Part of a small language model's weights.
Architecture: LayerNorm before each block, learned positions.
Each number is 128 + 24 x the weight over its row's rms, rounded and kept within 0 to 255. Layers, rows and columns count from 0. The size above them is the row's rms in percent of the matrix's.

# layer 6 attention query, 128x128, rms 0.136, rows 0-10, columns 64-127
size [ 99  96  99 107 103 105  96  96  97 104  95]
[[ 89 128 154 135 118 123 109 145 149 110 174  89 140  94 144 133 140  88  98 119 118 131 111  94 118 142 137 122 134 160 113 144 112 118 159 130  95 122 152 151 108  76  66 142 119 127 112 165 133 171 107  89  91 144 127 115 138 144  90 153 142 113 110 118]
 [130 125 131 145 145 116 118 141 165 122 161  89 138 121 122 143 155 161 119 165 125 109 125 111 118 117 103 115 136 144 110 154 144 163 147 128 127 110  99 108 102 156 143 119 135 142 131  87 184 121  94 102 124 122 146 169 173 161 115 135 169 126 123 147]
 [157 111 166 124  98  91 122 127 127 169 111  92 120 154 132 126 128 143 115  76 117 141 117 132 118 196 141 129 153 137 138 116 134 140 148 151 128 104 127  65 143 146 167  90 121 147 171 134 150  98 107 173 120 152 110 121 152 127 129 125 105 124  90 120]
 [133  80 115 108 151  96  99 101 124 154 117 169 165 117 126  96 108 133 147 164 108 129 101 122 135 118 123 135 127 108 134 144 151 112 131 154 132 134  75 137 105 169 160 124 155 126 139 104 156 127 135 138 136 122 130 172 128 161 144 107 125 129 136 165]
 [149 174 124 124 135 133 141 176 115 149 141 111 133  86 114 154 136 135 125 119 136 145  97 118 141 138 118 130 119 124 150 132 153 149 173 150 128  98 133  99 135 126 126 102  81 130 134 170 165 110  79 119 101 134 134 114 162 146  84 103 171 123 138 134]
 [122 136 131 126  98 115  97 135 169 153 108 147 129 122 151 109 100 145 105 157 127 149 124 179 130 103  98 114 144 105  94  84 130 156 100 172 154 151 106 166 138 158 124 126 122  76 141  98 129 121 150 161 104 135 102 100 131 112 158 104 108 136 128 141]
 [149  99 111 134 155 157 160 114 121 111 131 154 149 143 114 124 143 129 126 124 151 124 129  71 143 105 120 125 145 116 177 133 149 110 123 139 137 135 124 131 130 133 166 120  83  92 113 149 132 126 112  96 191  75 165 150  73 112 100 103 154 134 102 132]
 [122 133 141 152  80 125 121 157 150 126 158 110 127 170 131 154 112 122 113 128 122 156 134 196 155 148 107 112 173 156 112 119 100 145  99 149 154 119 117 138 136 132 139  77 143 125 159 124 145 111 154 171 125 148 110  97 115 104 123 134  89 109 115 107]
 [ 84 123  88 108 139 132  85 137  85  90 141 119 142 111 112 117 124 101 177 118 135 120 162 118 143 153 153 126 170 133 141 161 156  49 118 127 111 154 137 147 129 103 112 105 147 146 137 141  92 155 179 123 111 104 117 134 143 136  98 112 121 121 130 143]
 [141 148 168 156 140 136 135  95 111 115 123 109  99 112 130 161 155 108 123 131 154 146 174  85  88 118 147 117 131 131 123 140 166 124 176 129 138 163 181 104 147 143 118 149 128 144 115 117 119  93 119  97 111 152 129 123 137 139  92 129 108 155  94 143]
 [113 114  95 102 139 107 101 138 147 149 112 109 150 128 118 125 126 154 153 141 122 140  88 129 156 171 126 128 123 125 152 106 145 138 125 160 141 108  53 110 111 157 144  78 120 125 160 117 167 105 112 117 125 101 134 151 158 153 103 145 146 110 138 130]]
# layer 6 attention key, 128x128, rms 0.133, rows 0-9, columns 64-127
size [ 99  98  97 101 100 105  99 102  93  96]
[[108 131 102 119 127 153 128 118 132 136 154  87 139 119 125 134 141 140 114 155 125 110 134 105 115 127 145   0 165 148 113 170 137  92 118 115 137 142 131 128 101 113 154 115 126 128 155 111 130 147 156 107 131 125 170  97 159 151 145 103 137 108 114 112]
 [132 138 111 103 123 136 120 118  91 126 104 176 166 146 142 127  90 114 125 111 114 117 120 151  87 124  97 167 101 108 169  86  73 131 134 139  67 110 132 107 140 120 174 130 121 148 142 146 104 153 129 185 122 102 112 121 156  74 127 132 118 166 143 125]
 [128 117 120 131 168  98 103 120 115 131 149 198 127 159 136 144 138 131 132 121  77 140 121 149 133 127 120 255 122 115 149 113 107 163 129 115 124 140 126 121 135 146 143 129 120 117  91 106 129 145 113 157 147 111 105 139 127 128 122 116 138 169 100 132]
 [129 138 147 141 134  97 127 166 116 116  95 157 132 141 127 147 104 129 151 120 117 137 147 140 115 131 151 255 108  95 131 122 120 151 116 156 115 110 110 140 141 166 102 128 161 148 106 118 128 127 124 128 143 116  95 141 107 114 119 149 102 148 140 134]
 [157 133 108  99 129 133 133 126 104 144 155 187 137 135 114 172 143 119 155 123 140 108 115 131  89  84 124 103 158 113 163 114 101 136 149  88 136 125  83 149 132 148 191 103 124 116 104  97 140 149 139 157 146 146 134 107 118  98 130 109 139 167 108 101]
 [127 118 125 149 163 142 105 124 118  87 103 145 132 116 146 129  87 103  81  85  95 178 125 146 134 120 131 193 115 128 113 129 107 164 158 130  98  77 139 130 154 115 113 144 129 114 149 153 134 146 138 125 120 128 119 139 113 142 115 182 143  77 145 145]
 [161 135 144  96 132 124 164 138 150 143  73 115 123 129 114 122 106 117 151 135 126 138 151 125 127  86 111  68 105 139 131 172 146 106  95 147 172 154 108 125 129 176 123  94 135 111 130  94 154 117 126 137 115 128 116 134 164 129 104 103 124 112 130 108]
 [139  96 116 127 153 140 102 117 131 118 119 212 135 150 148 148 108 141 105 102  82 140 116 179 136 101 126 210 131 115 162 122 106 148 157 115 138 126 128 123 164 118 141 142 106 106  76 154 107 171 106 148 128 106  96 149 118  99 133 151 146 144 128 142]
 [130 121 136 120 152 143 113 110 143 149 137  86 113 118 115 108 120 170 139 170 115  80 149 143 142 156 146 123 135 125 106 125 123 130 133 109 184 121 127 107 136 152 126 124 125 158 123 130 126 116 108  92 162 127 142 114  92 130 181  99 144 121 146 111]
 [120 129 127 125 156 133 125 128 132 140 129  96 130 103 124 123 169 108 157 125 118 120 125  98 118 155 116  43 142  96  98 134 140 122 104  92 153 118 122 124 114 122 124 122 141 145 157 130 136 132 163 148 136 114 115 104 164 163 158  61 103  86 115 108]]